From a checkpoint of a small transformer trained on Wikipedia: width 320.
Each number is 128 + 24 x the weight over its row's rms, rounded and kept within 0 to 255. Layers, rows and columns count from 0. Numbers have three digits each. The size before them is the row's rms in percent of the matrix's.

# v: layer 4 attention value, 320x320, rms 0.0607, rows 171-191, columns 160-319
# o: layer 4 attention output (transposed), 320x320, rms 0.0771, rows 171-191, columns 160-319
# q: layer 4 attention query, 320x320, rms 0.0697, rows 192-213, columns 160-319
# k: layer 4 attention key, 320x320, rms 0.0697, rows 192-212, columns 160-319
v171 096:155162161134110117123109128100121137118094138111104107132107130127123135133115153112118105142095121142078157102107163126096096101159124113109147078144133134136153110187129151143110128130099166147103129123142162118107126100121137167170114129137131098079149113179135134119085101116109130136115095127159167121125143119167146114139119112139108113151116104116148113154115117082090138108143150149118153155108124133095088097122095090145114111112107156097094134174150126113166129152136154
o171 094:129074116136115189168150146131149124123175134138123140140128116124088131129121096116135132121199125124139106159134110180143123122133126117169099094161142116157109134138163119145085151156071115114117120128139117160162128090147108130148132133140100096177117115139107119192173141134108108127141115153157093146122102163152109128119120139140165141126148154091125108130145122120160150143135117139147102125127118120141125154118106140189145150114118103157100112059073126155104117116153151
v172 105:113129126107137098088106134094116110118164107162132100098157128148106152140126120115112113130169111118137133138107172132174088107115128113111117115103132134106139151111131118137076085088122105154129128120138108155109121107133147138097116084161132148123098135188136154117132167110133137087129109157094127155118076158146166122130119068148143101123158119135131091136110128131149180113135142119175119107113107140143081115111117135171124153093143118134156139118140153156104121119155092
o172 099:158121111138167137167139149168133134142129111105084145146088089122125127109104109153106169118119116128120117118124109142125133128099117147165170105092151128133134122144144104187128158165129108117111150126099142129173113133161149169124134103107106143143146132059132113119140115077121133168125140124125131129161166090190123164116131083087136179131131158109099145096142137112157134120105147100072129103104122130122155109107153142140119103116090108176155126130136106162133137113107154
v173 111:145133101134141156137113100123098150142127072146156140170142153106114123132105121113085128108112116122110161110162119115132103112107099092109135160135162100111127129101126128168132168146096127111099165117146151102081102113125117136128067117147112150153111108137146149175151135114101115143130162148120103160168102086131138108145111109124117133124104152083096154094144116122109099112166093122126092144183127105107091096107129103146126153127085136117097123119174142159160115139097141
o173 109:166134162156139103133149136151144112187139138116121120115148116136114170143148139176190144120173100179162152150097104144138142129143109112138128107109115137175120153167179127126129101124150125153110098125135156103125171158106163115155082111135128110117130098118108145082124150131151147117134123135150158109115142094095108141101173155120154125161151160171123145120122121127172142132166156159080159099142108115143122130107113134136140145111151157126146168137115073112125131117163124
v174 104:142176148137148096140130110139096178150125077157171125155131092098158108164116145077132123123109080153126130217128073124075113121127119156097116129137076112125120124127094107109163152147128138134157107103096156123127125154096129110116165140079132133118148097100150097105138096121116129091150114130150146136158107129156118136098145141151108135120099133118095164117094122179129162128142109164121093150096150114151111092123144121086175138124144114107171116159155143117119116131092140
o174 107:108099132159117118109143140121107107083148136083047097140106095170158126133125095101144106144172118118119134118137159147170110120103123099123074116123167163107140124142105125131146141118130145136167154122149136144140134130116153147115103127175142122127090140148150150089119109170101149136085136116159159103167120129112108092148121128154129144132162121143148097156134121091130116134148118069091129081114093103094120165119094145099104151163117151111106119110113117142125167159152138
v175 103:166082159066117143103094113169112124116138117144146181172093173127117124162106115128159118141126157128082150129114139131129135150140118128177141101072126152106152104170148129116128171112139157121127119101130157156116136115115103131129142162154128123097166132126135137104100123123166163089123138193160122099154117135136110143119142123152159098084102165154120092167108105129128114127122140101138161147157164120115149139119173122075157164115111114176105137126093134108104116151100104
o175 102:143156154162142139123180126138153134127117136124131073127072135134138125133166115100119146140118139131163146112171159100117163141080139139108165126190140114135104163144069173132135091140142111104149122129137099141136113116108130132168137135088154106155055126130133148158116129125066130140126140098135105130099100135115141112173105108148099148134132144196141149129125163128108150168128095138148092093096094139120148167138142155126139120136132107105107109109136117163144092120112107
v176 096:107123186118114160094165142143119104122074182138127134130099155137108103144108088123128131156113126097150159136165154120154118133151062078134123139142127087114100125154137111108116115134121127126169131110121135127134153145116093105150101137131157177135133132165144103150088144102151097153118161090128130128157114185097098112139107127110147159159102156127153135151085153098125147148155141156145125126158096110183077104085149121144120132125114120152128152101112110140129129139115125
o176 097:151166086114117103152116143113123137146139123118159121141115096103148141081114182113134141155134127130137139104124106098108152109072125121126115139144123122177109153132084163162140117162163162131120156129122102134136125127073115125114117158128107114127063111086114171115125109155117143128115125146114116128077105109146124131085156141133118101147109122133139125137156107150137130131105097148072133161171125147127148152112112110114118168138168189120120135177148137126139151084158161
v177 104:164117141145121119120128139129090076132132099105131137126110122144150103117109175067137083133140160172116132148144142154166143060128153146122154124141128164137115148124100127120103119106151127089132121091149161137141158097120095167136107132138126127107137094130095126141146145119144130100102119147109136111157160124130128135107114116146138124086120136108125071139111155152096129116191153132102112122145128144098076101151120119087141110130145136114160157154131147148107155109103108
o177 099:148164144123150119108129145126130186165076175118149109157164118133098162165074082148173166065140127129118118107117124091112154136124082134170114106067136119120156149141145129088065163140118117125109097137087104138126108135128155133140137123123122129140147145135156092135122136107092125137171129128124108117104128120105103109141168099114123165154158111164104120147149102125145129157063103128120134123117083117127161208113152130129092194117075089159138092094109108106134095127127129
v178 102:147127136164108083140146127156113082131110153146105121102115122132158163172104142118119113132153154105112152153114121111141144141157141154146123127130165123116109135064119138132116136100085155107130132124153116160217107128105147171138121136151115127103156085112141129142126099137112099161141126129127108130147124128086113132142155144069128107091090135128163056128072108136077162130116172159171136140151165121123080111126130152154119101132103113131140111131129154127124135127129161
o178 099:143170116128179167140156149148145147168122110092148145138132160059125142108124158095142140107101115155135158106114114154115127136143112114110104065126127135155118114138135164099085138155142133109116131163106130123090117090142116075105103184068110120108134127117112107067129132118157175077143135093120148110127128163150108167138131103143100082160112126118135170119126080107127146172124119125123158101093118144125149108141157140142119125126162122147128146097148145143137122127167101
v179 104:121109115078110124124113128104129121114122111158133105118104097099120089145178132093111134185102170143120164084109150158130149117088132135143131127176151131130150093106123128144160175098130135143136132143142112121138206115062132143139133143113102113122089135106120133137115151154078120137100098126140123132131129083112112140108141168155163156151125116147139137105093115152111119145114129104138117124079152150094096088144083095150102141169147109083160094092147149150152154145138120
o179 102:131162132107145132155083126139126123106137087124143108099136107104142145138145095176154131118155148108106108152136121116116159138143120082128166114058116132148116167160154136135124129156149112136108112142109088148094077156108112132122113090151122160160118097168177096144128097119101139093161169168132127113100132137153147131130093142125125114156145143144123133150076110119166128124129152175130150139158089104116139119135137175150120052100114136148108137123128106094132117182158150
v180 104:088144112124168124120121159133178107117127117129122098156145140160143156159097127114133194115103133168110143148152127147158166131130118120166148102144120125143117113129117142143111128102149122135154125116113145109117110141140163137160125190177121094176122146150130151123096127148136092108106130149147120127131140105109177123105125127170173135122078123155098109132160127163095155122134135130109130171138131142109133131164149147156172134093115145110149111112129153108150155168119100
o180 104:150130147142114120141151146190142134163128108133116130132117137104116128126161148118116118088143184054126128085099150118128109143119135152130130164105112140113097138125101085121139104133102094118126142160137125182129135120156106127132116144097099140063142105119133119109107095092109112138144133158095154159166137087129090127144132095122100099128145173154156132103124106113167149142097110109148110117097128142113126115145110119114109141135099099137111125162125081149162086132125154
v181 105:143119151143143130124154131127107146097125100105119124139136114099120138090095148170161099110104113120129124101134162167160122087106142102139144157131078100136091106133136124114156172113140137120135082152104121096138144141136117118151099143177134117113115163156113181080122141112145176102150134137133140110136116120129133125137149104109134147149087117102101151097114116137119116137145125126066123129151141132132105149111101153153130126153137082159144110117155113120109090151130124
o181 106:118120108113073155119151168144133131156136183118103142105149157113171097069130104121142127177160131146154107193166119107110110137104132138133127115169161164090131118142105147129132142138112142115073143154107186143103146131108135129150161121124148125114110124112065134146113139110144085143132122128072087148145166145137119097074086115128086103122138134131155124097176155087115101134106117132149127157186088111130140114152120104088142140132116111127115112087129118128183139105145153
v182 103:123109108138129126148170133167130151127093105077114148139124117102116156137134122117096150078163135159158142122139113123110123136167140151109117193113118109139171115123133103108112141114135127115135185113089106160145108139105139131132143121130127114136107119124135083121152102119115149136158093129148112116133163176135123137145135118096120127112140121131125160107179088094145091140084114158153134137142144110145119123135135114162181104109146179110142123108154120110190143142139147
o182 105:146168130095135150139163118164112128139182118177099117103117132157140164157165117124109109138126136107088106125133102091117138116117140147131117136135077097108152154105148112120120133096116131069114153138140101116093119088183127110103102118125118107096145117126141128135094132091125108098119109173095138143111092139124122075137134077113163114126118156145133144147122144134082163106162149102122110104125174124138138156128154145123120101076159114106103118130112140085096092126090136
v183 102:099136125116176091050122135100115134147135127131142092095107155147099134139097102081100108104122127145117122145136086128159157130108137124108103095169121130110141143126152115115117134091112138119160155134106119118106139114152112106079098138099153168097151099181126123122146090140128144125117156145144095151118089164126179139101125127160129140140110147139143146078129109139109116113144142117119148129136126143139132148133139103115140117113154125064127092149123160143099088086106112
o183 102:157161129139131147165120130133108149102148175115126200129129127121120155129127128155135112158132127115171176094133114109136105126124131153176130078092125133127100137140140106117096105108140131170087124091160156112134122160077124115156145090120100092136136139103122117129155149165132134113104142059106149093113151138103168109124109150120150120118134107114117111158141172135123119136087131109110106118152099092105127116107082148118146138111097117148120119105092105089161163149137129
v184 102:121112108076111101109134127129156129179166066185161121128109120154118159149123116140164105112127101146143133151152149125108090081143097130128096131114137143143119162142127130142113119090103149110145112120107107149167127095133157149100116134102170075094127129105157098093135117109139102154098088175138145102123123125111079124150111133150117139124120106127131082093098106150074146119131117112112101099130111142200118143110125140150176131114091118091101129108104105100159105132145151
o184 105:141087132152195122129160131116125136116158158108101128109124118162107139082113146136139145103128158134137113143175152112125124137140092131146157120125137135124137122091131125156118145118102151121131175170121167097078130132140143125113129096125056137182133123133085183133121126114115154119132122119113129158159100105131138111123130150134127119136159139116117117103142130132191124100123147144110098137111085118127089105153102066088143136105148133161123151157112126154106149154084113
v185 097:132102172123130121100142136113131129090165160152102092140132140138123132119137141121110108094061130130141130153124118140085138113155138111148117138089075094116148157139141112101156113126128114159141138153141138124082131163143121111117129090122143146152141125105154154076141155083139158096093073115104142153139105149116160108167113128176094108144138129175171098104113137132120157147166095146103116103151154069141112098134111109102140091125173130086051089125111096116127125098136125
o185 103:129125081122122160091108105145114116114113095132112143128112110152154102113106095109108105162227170117123152097132120113142159135124129158082160139200145137155118132164133114139106156128146133137115124119127115165107105143088140134145120140124122113135149117113084151124127101172137155136125144100146106093145138118120103141124127131101142127151124104107123162123142169152104102137090160106139108124095097164142129162121123094094136117151113161117125081119137163117114126106145095
v186 095:143149118150080066143062128133155111152136121128165157139093129139123172125154068141146135155127117113106079146129143136162152130106133119095092112102118143157146135119122106106131095167107103118158091170136168094109150122097144136110112155120146120095087135148142115151118115127128168137086139189129154095115143132097105143099156149114136087137150133129158075114116114134108108169145134143115126112113129147157130165173123139087145114166198119140119181129121097148120156148131148
o186 091:171097133124153098111181140105125110112127142099088115165169094137137128104118152124134092100077096119148130158130087143131120122129138100097095112128122123124089141108137149118103157084143120136125138151094102138129130118151087127117164131084163111142150107143094111109170090117132126132192162111144110135141123105139117116162102122153176142117119152129081111183123153135105124160126142141121091100176116094104152134088164118165085146114106158102121100107112085121157119092150125
v187 101:140126167100169084109117114166125159120137129120119122126137121095092160135126108113126105081114121093153138183138093126118091161113133119155131149129128124103105127151128097094094152126139130100104144144092145107108138127167134122132100133107110116112083151144101149121106126125146132074109138102144228132110088117122098121100113131165106152116139045151139140147122060120136133101125163115133096136119139105154132170122147126146139142118137099150109131101135101157152114152155148
o187 099:170149125135126141115119131168119103128153137146141126148115131178175101138151104140080146148140150133129123103103110104130152141147116155094114115170102100114158130122113120173156118143128151115134164119127149189110107118097138115089132112160116168123135121099116127120107135128131095169133117154100094122115135138106126153110152099117170133117126193158121123154133182127125128125149073128106135100118130134122148128150117109103113136118126159101182130141167134116085106123144102
v188 097:117185128069112167116182143162139089168152138137124109141138115130134110160142183135133134122081128127140123166136131119103132133103136150149121125138127130129132119093129142089168147117146077086128126187108137128169154132101134097168166132182187125136137112113118082126103169121141114149193126130130121157131111151139125121117156160127128155124153120125126090146146091117141123073152134133137102126158125129102117138123130135140147125117123125143076123064140102121150141122141115
o188 096:118073119144139141117110148071105143052096134115167127137137129146142105072149099112117091113134136120128129092103187139138154109176159177117167141111203154141125147154097154129142124135102114114117154117159117121107180138155138116132135175081139100101108161143102152112133072164071130144077166145123111150170153147106128127144094122131127131141107119148111138149112145135100114113120100139113130092098117095111146151122130131135121132148149178112126110178108112105133064160147084
v189 098:112126123136148152117149083118115110092102140132104143162143128104067122095159121133123150110122089120151120130150131135081091105087100121125141101131119127129152157127111131125124147100154149075126103130114129133135152074119123132126118150115116129123097143111163123170155106153139126132092134138119084084100117114117106095158138121114115152136112092106130148118098095104115098157085132092126105164126128154094131109127126136156120142158147150112141144159144099088145096118127162
o189 102:070138109135112145136086110140139106151097115152131104106120141109129122144120135163138081148111132167154134153114115103148136110163126133147133128099115152179102119131127145157148068147099139115136133113156155084104099124185080134114108121105105134139155118116107155148136164120117117103114132113110130190125132154148131101116149155155073121126124134091089120124148126161143133096192124149144123097178137166082123121089084112112127121104117140109096153087127071121140160150136110
v190 104:128120151093113132106114122120136136108122080129110114118133136097095090127077097139123153157168140096128113105133162100180104136094078094115107151111129150075149100139131104101125136159112191157132111126080135134138126142096137139147115131130155104123127173163110146095064123171153155094130087146087098140162129168142136107126122153112129132110170117152128119098094125152127131116134121129097175126132140133126127122147131119063097116109175139124074126112102127132126143130146144
o190 097:105097170124155108176200135151114097114124135149132126135085120133162126091129152118111134125146125120172152137162152134126106116113170130156160095166112123150172156163145205126112149141100123131115138174161103164115141088100123156153109142149142150083138160097133162108110120077119124184090193124146134112103119090116125145117159102113097115120112127150162126171144135105141106135101127143170118137183154157142122165108128122136143150095090098088124084109137151134121141116115117
v191 103:127122113157127146114082103132123142159147122120148136109187132131114081174148107133128151119111127144113121124095101117094160154154138105091102167117142156131130117164118146092145112158135167104128182120101140157171117119127179107130079137127097127093127118162179098131167141150132135125124115132172139090120081099167113130115134144123155112172116165143114162148127070125145134174139098114126172091105119116082153145125076164153118147105109130131142130142189131130120141131109142
o191 098:114126166145098125156130126114120143118147124131094131155095185129129136142163157096127122097125108118143085134143141131147088155151161087133154094123108113142113142127133162117152140141141103135116083131085149109151131101161103145126122101128148120185105142106093163098133133118134134105152128104120115166108151144131158144140128129110125098087125123080110102115100168168157089088135133128147115135093131142184134150163145144135134092129160157097157121116129124147114184123161090
q192 083:100153091116113084137059106066128150129112146108153116131128145135116118166131156144094165104140098118091129150144133126149102116120106149142117112096117138135134136167142109098102135110138134156105131150092103137149122141124137166144117106121116100160136111127111138125142176131139092152118097096146127129167149161124150171126087142137112107140143132110126159132144127174121106168120144152134126137122129160178105092168112094074111115097127099160117087120134113107130101156137139
k192 086:150072149163170126148135151145152120097106101153133156103114097122106112097150142137149127113155138113137084109082145104087103132145115126114119158110146142164144137164169136107147121098125119113147108121130129172144137119148127179156170123140099147144126119105154108152115163144175135096130139078143127122128087131142126114109164144132122148123177150109147125135098142066122132118126121124128139109117134133052140110107141111105165148128134143157109133137135093120102132115118148
q193 093:167114176128147098110154147137127118123161101138098152165124127119149088119125140155169135164105133146139145148118099125136078098163164118123163120167161168121163118161118094156140123152117113104118117133133120131101113124157121132090106134125153134117122119120138115154122139134132127158117118092111140127141139123200130197124150123132070166191100173116107123122134153106122106100113137175119157131130114136154170160114111124133170135154179137119146119162158133075097189156142098
k193 089:103158122110094104095129131124121135169125106127097093141093180111131154107034085140112121134095105138126125156164115123170155114159130123145121112103115138120123090110088120119090146156123159137121155107119154120160145129096103120115116159130117118131110108096103126136095113109100144159129142152162113133137162147124121120143112122123151095156110103128106149150086094133110156171104148137116132172106103138129165135160130115170120111103125139111152132138108149105161131114153125
q194 097:149122130099093116129137147126101105076147166133105125169136105111148103127128090123143146159172100157103126131118138152138079113142138111138182079188144129155136107111151152101134110154155099123104130136130129143113133118124109128146158134129151112147133117109140112119138073125106134165081098133111157106106159092138116146130111100111120156178120148123126124100121188100089120135134119143133143121107142136130149144121146129132150148134143133145074132156126135108099136200092160
k194 084:121132119132122124114141163114129115155087087111131142129119147120148165132095147134101091137126138126137096179109152117111143115135085138123104145068098181073097144176154135114151117142143142130113149114130125130147104168160129140146158097140086176112169102106154150139105124141111167132117124110107086146125134140167172142160154175123144149124119182108113149124143127167109169124074147116117108172147130088124151179148119144140138082157118115169130128121129117140127130150123114
q195 098:108174129133114140107122094135148142147120187140128123081080137125127155132126108096097137129137171148107127131065136138129156157146164135095146124128097076163106150164167112144151132072140127102127157147111128133146115140125131126132146139126145110153091130111123129115086143117139134103160145097151146106094098120092160158141151135101127119107115168139126101127132121104127077158144140146108144137103087125156175155149111172106115101074165169088132108117118120139133114160150115
k195 092:115117116142112164111089146127146118108134106116110124156111138126111114129121147124137074101137152114148134129158116159126101099119157164175094153111135157144160139152130161169123100130133142127107121125143186164117130140163170147130166123082128107123135128156116119121119127126158132151106121131120102165123107133150101088138132135146135139149125097134135156090149113121150185100118133131173086115085135124094155157104099135138175105142132112113167110162110142087141135113176077
q196 100:132129103138073103129177155120118139127170135166120117160121168093135173172141116143113168114137165130158143150108173120148128152177104141116167093097143125152115116100095131154130116148102148094100157105142128132128142138149106094135124127118135099146163115117108150164118151140169104124110100108081122125117146109144119064166119133147126113119119110099123136140111140114117182108133121166138081141149177098132114152121155150110115091132137123140173101108132140168165120132149140
k196 095:156144114131139150086120175097095129130124107149102104129158103145140123123156130161160124123181144119121123115129146103101107121107140140115109124161113095180144096123140141148123094121147124088090108119124118126122096149184139093153151116114125109115166097134131116136139149121145108161129126104092167147139126130151133123163149126106151110141144136147117138131152142108130109120127097104175085125086139089129092174131148101105144157133136163125127139137160146123125143142136112
q197 108:110123083107198117099064104108156109116100168151098133158146131136079142121154190080117120113138165117116112143117073120118186154105122135164126099121096190101160120103173093126118166177101106140166111102129076150143181129153077136131126158106119125110120119081102109126117137164121169135138135111142137129164128146156128126140182151140100150054121115092136144115114158111140145094082121118122113146120140117141143106124169120157121141112130138093143121128116123123156147134112150
k197 099:109127139146091115133107112131105143099077093148131119105110124160123144158108130137125172113118071104168144109137117092099160132115064120123102137098144106172155087137166114092101110115155135134110136130157112117111151131123191171108114130075099116119156161164176139133104124103150108120101130124161099124149171131107137106135159133076094124123122149122116136107128120129146150153156154110116141092160083191131120103122120121133111109104111151146103167179126131100116107155109123
q198 108:142136127128164154154159115178127106130143145125147134135139114160113121149166134140120142216144107109120083147137065127149069156153128104116116114109138128167117076135131115121108185151112118127156126157099121152135171163091113113130115138082106123155103121095119127099111120134104117151117105167128086156127152142137086086124156129111096128141136135141122099118106119145171107174154123098138124101135150143110134106123188118149142099123133178154143105140108143106116139092118127
k198 100:093125104131119133124090053081111109120129189154149118112082145121122170146118103131099145156110153084129087111113162144168110151115090138134171130125138146117133146079099174145133099117117125144110097075087131120121160138111154113147112131141192170112136138113126132104152121132114131052165091124115148138142121104094170100114135124115118119107102101104131145117121123152113159123096113110087134130141124132091162116159136193135162092086109104110147120127132091125124150156176131
q199 110:128123118139173104119185139159105123118161138105156121132118150143138115131103128154105107108109099159117145101178123114165104121157143113107147161128127134094112111129112103089155136136114145108144173145116173104107140123120169121100115124137127128092135121127119096149123145152163102167106140175116144107140060147149105140134110144114110106088108091138077105121084102144108081138128145095110114105108099141134123126135129107099111148138148138097132114102127169112100051102124121
k199 104:120092141118110127125129140156157135080126095131117115115123152134118162118131093108110157148130114157142150122128122122109138142137104149126161140120148158161121169113141115105109129121104123170140137135123114102105131182182113113167170143131112136126098154151110096099176068133138154102078102121159117164128122110164166156118115140135155165139205139098114115132113141136120132160150094097155100070097137120116103135158107089170148110157150104135127080084108090134089167172094098
q200 081:162132170137137098116133148126163125134143114083126140169151122131154123158122158150117091146086132138105131115176109096124145126128180094077178152131148174180177113166073148109149117156161079129153130112101128114113100096148134150110094161145123158128145124122129113124150104160111141143082142093147141078132139153159086167110143144125090135130086144099115150142097143114145130153071130151125164150136173118130155148165093138141136164106126133096146162140106133089159159128147112
k200 077:063115117157098170107149130092097151147097114140109095132092163153092090074093116128138099134144078143117136130093137113138132167134098136124165126117145139096086114088162156149162147129119167141152127136141081105122160144110134148116140167122125172108126072139146150134150146101117107092127144083138135139130140141131083097114124157156110160102126115115126099076112159132102117147133129124144113101117124170089134127084106138140126077146140092131111128112084097139135170165132125
q201 084:129114145154150131148131102127141166124096120134123130147129097126070138126137101154107095134103139164119139151091117117124125158115122121148143106107140108114102120141180127162161117152129146083083169136170096136139107150162113089144114102119126161172132112103101149142104118145121132104163126158143125177136115125125113151110122148107134188136126080123119121162103125118158118129116143126114146111121165133137168093095127108071150086145125089151115198137149166156132181123074109
k201 074:173104111101084122127131128121149151114150092125112154135146091136152139139145163126112187155105150131116100143149147173126130097099136100124119120103125176155132102091118133138126139179101109125148105134119092131165064101130159110142109129139091091115090110101136125154111141109096142128121113165126110077118116106108176124128144099124133114123098121178104121121112149132169121145130085090168126105127131139108133113138126119159106152081117150136128099142091113112110109150134151
q202 088:119116120141163126129119112121101145138090093139130140119143146135122141118110147172144134166134096144107183115104111152150115128133127118101131150119104123073121124102111154157115116171128147105108153155129114120123107140150139101138156171074109171128162124119132174130093139095154152127105152109133153202139168135148142136093148137114151122112102154151149146121140121106143135123151088127123150079135118141142067120155166102089086148144125151116144121120147149147127110067123152
k202 103:134069140142119130197152104126104169102149147124132154134167086079116120098168108109134118057150127109099139077159112137147105154118135132134157123144121105097162111117123154081103096106157107107139122177159099153120152085108152109124130109122164141170088153110162128113124143168164108109137138157097127082116068114128106159118130113147112115087136146132139113130091129100128112123155146084123117106125122132110140122135114126101103161137127102152116126149161140137157066152130143
q203 098:155117115107123128138134147098114091079173145161156097129169134131189156124132122104098165114152137107129137153132143132114115128146149166133192098110117137121106113145108135089105114107136082121166113148127154139134175145115138144106114141115126123122082134155140103139136121172150124149134104165104070094099079172098114094105113119140129145124112116144116091119136124107108102160123139119144136141130147075142129157132135150172135142074126105134155153137091104155121153184163149
k203 098:049133106132130151086131159151136106165130121103161110124130126152114161151109118122121118136136153149177126177135144120126111083097090171124088172117124125093156155124150134143148127123121136181108115138114142169131127164148159148106118099110132073135162121091089123127137124118129120131089123094147133097134139095148108167129119149167153112109112144114155192136136120127142184118077101088132102152134135096122150148108087112174136109162110135104140095123096154085138136127109129
q204 105:148156115184085130130149105159109125122147144124164075166152153136097099151131135125119125107148138155158156162123173141125104087107122155156091109110182102127113138103130167113145113110132147110108118103134141140163107110107146085179158104149125130146119123117108198137109135141113134171099107140134154119080160132137168100126112139095136111118123090099127136091085161131124132121146164152120115134106151107102104133116098109113136103115124147131150126128138122120170134101137102
k204 095:103113131135130102129128106123121107129141106104168159120163096159130146117094123166165188126102171119144137116133133133129153131116103107126180138092164140083141137150151096163099183156117081134160106137180143133122140139167133103148125145141154134156087094106105106090146110109114158122146139124098142114137138107148133167096098121118110123163128121121143103109145141132146108087092132116120157130122108178125141083090095091107131078112156108098158116098152166165093111150104093
q205 104:134150111118112104111090124145188107144147137104136109145117138133128113099113097124154141157128107129136144169109110139109124130171075091100164070148167127136126103114153151157131072158099143099131145125120145146161137129117115160128105108085135130123127123138149115110155139136133140113122125117105120126108118108162085164126159085166119125099146152124158131126094090160122172121157141134148113147169141143108176164134139155157168103150126133105150115148126107136135158140116118
k205 109:111120131129148080132144157152147174141126107099107163146119134117109097098131116140149088114104073148123145068099098156077139142151130114140122102170167085135133126152109129166146101096160123086154142107125121152143151133114119133105115170130119103143109112176105113154136169142164118142124156181125094149095122144166128146086135099150125127113149121083108057121114132118108111161164130096129099082126162152111159123088114159111128134149146101142131096105136086135097094145115124
q206 118:135102108103095138117078172158135129116104148147153130118110110158117152123157132148138111130126093091142153096142179133100125097135126091091145166139079124142140119111074129098127146115165159135134124127111139120149142102132185102115144126083127166094144140147111159131162124106132127136169136125148136130147150134089134101138140160114127126128136133105094119120141115118098116130096134098095126150098124095073127091136124142087134121142147123136115079156130158163135132123103132
k206 109:121101125130115154101102133119117103120141155126194134137129138157153113098162078107116132131129115144179101110142071099154124146107119134132116104107090091115137141083164113145151143103163148120188132146103118098098112121158122111147127151138149118111126113105129099163142146146116131112158105108110122146131147115121112181167140101095103167110158138091112121127150151129133112138144153128133109155107131076080096138166102126139147140191118130096159133130146127133143112148117128
q207 108:133154150123111108087149138190118127130115161129118157138133160133126102124133127099110151121104147142084157145115098139156134081084086131165076135082163135136148130165126128158152090129108171153101139154129099136129115125111117159138143123139135135109117147137095121105135141174078133118161105164162125131128110061118143137152131157109095135125117119125126131115145119139139165117128135133097135108154124131134141132119152151105109139163164136102118139114141166139131110113171165
k207 099:155105119150178156137173143135121109146099089113164118148122121123156141157153117092113069122095126185096142137136101126134056084130146141149117098168091089168089139113149129125123113151141167121094113161178110169135143141128150125128134155135130087165122112109123105082147156117121079101117115133107142122151121158125091090138137157149118103127113114106112142139111140131132116148114130136137148094162113101103108134158112085119100123155111159102125134128108179141090104107138125
q208 099:136116072142089129148127090113098122162147137093131151190137162089133146105110132075161120125120111151141147151134152083127124152117094141108157084137119121091154149118129138148173120150063099140156118117127144159139154133126107137135131137116131125101129168147139121128117084143110144168148137132087120094128130104160115152171101154141143131148105109113129107105140128102114173089082117116137134143187168125166155170118107126136117124116096121127136119092184135159155127152118135
k208 112:104141135148168147127164109120126110159169133153121149151117123113179127144162163148136147147104106140082103112080090180105102121153139122157102099120114145166125116108120134103129129133145135141085149103116112119122136170123118150079110155111127086105092133136140107123161157119116127176149112097098120161111120157141102158147122149132076113123112133130120097144155120159141100151141127149128151125107128155165137109135164143099120137115160121146140161145137144139139106101165132
q209 102:168131127155132103156140111123101158162149141158126105120145171115126121144101097130113139113108104118125156144143135085099155185108130083153098133148126131135117144113116138098114096140161170117142111174092125170124149087104123099114146113152140120121143140133114137150134163133126168121136184183146111113099122113088142140142105137147057088182137073129150149142113118123113104114137118111138142128163105159149137110114144109144154096101124086137136145124126113125115088113148126
k209 092:155111185163089154140171140112133124123133145104141115156161121143088130155124140174165122121161112151109120097181169144145137135144106092145122132156082118137158101131130131120092113147129117149141143076120128150144138139154118111155160102135090128073091099155174109126151134117146114138153122150088146140141164142146146093111091106111125145126100119159112119120157144098076136121097122115145131155141158180118155155144134116118114125109118130092141122129125110113101149148087146
q210 102:166075110104095144106130105120115152131115095149144133083139183145165124127082158138152142139074141078146119132118145119123111123098178141071153178108079136156142145114162116113139118068123146155138124134110073129113140093146104131180176100115149140117094123107153131127127122106120160131169145155136115124149147131118157136110164098139113145126114160094124119161127088102118110142147121169105154124139118117120111162161114156130153096110091083100162131182152142117096143107143121
k210 102:106083135110110085155103150125139135137106146125103099152122139154090111119104161145144127083119169103135088153108121148144121076119106112129104112130156166085116149153134116154114116110141082146154125124147134153095167140133152136114114104094132111123130142110104097113142121089125127129115124151137149112146124103125125112120095114112145146112099100116136136121164117108083138101090128093168190118129153107154117134079137151175138131169092159135078150138159104122116134166157172
q211 106:160146121100129144132089152164108104162126119159163130094135153081118111149141128160111131147154154112139126135155125099131144126176099137131172142102125129135137093128120168148072118102147106145121090127091081116120150081156127162116120111145147111182082111150106149137132166117150166166132108141116117144113103127182135137091115127134135143140101092113112110147133168132155116172133114122108117095121110150121138125152147150181148120104075141120144113156144164134114102141147118
k211 105:146125085150143079153110118085100126119137152119117143134140137155149111139163100138134153144091084084110184154139135128113154145126105097180168140199132061093138106092120114156090132129121166082117120120130107093143119095092104134127116137111136119139111122142112106072124125121118144141095102102137095133118150097108105134131130105110153131102136119155089142152131139117111150116138107151132119132153133131134157145128129133103155151088138110095130153113083088147137142070154125
q212 108:103105181091122110107112143137134128148123114131159122097134125142150127175099105157121124117146128163115137138090093151088124116142138090114153146126085122106162111082114141144154104120135151129127139112131107108129095119115149138145110157123100119137120102104180157127124109116169149098167089095147157070175141156130194157148167122122142149136158143138147151098126136133154101154143105173059162093133165150120108118138128165109111140117158161154123132143148093126140078165133152
k212 113:115085112131120114118074119091131142113152116102131127133088145154130149138112132129145173132165109107084139161118151145108055134130107099103167146142098109141071082141132101128132100116106093136139106122130092129096117104159146075071159139183105106092149105130146157110158136142158131158146147139149126173158137104112103118106152133115120146167116116122097132117124119100093108116127107149162137086136143155114099189106099114130137139134106107144113140115149115125119110152135116
q213 114:165159084127130176108082114115127094115085160115171146146112114096091157123106158167160163121126140167138109176113108127107130151090077125151127150190161152135121098114157128143149085121102135124086150152113131158137171134107112157151145114151156153088138129126161130095146070135115153110124106114164120160148124109112089084119124184137140108114130091185153141124128119106115143123158110092130127114138116154133100109124166132136099122148106163156113120110104138080139164120112130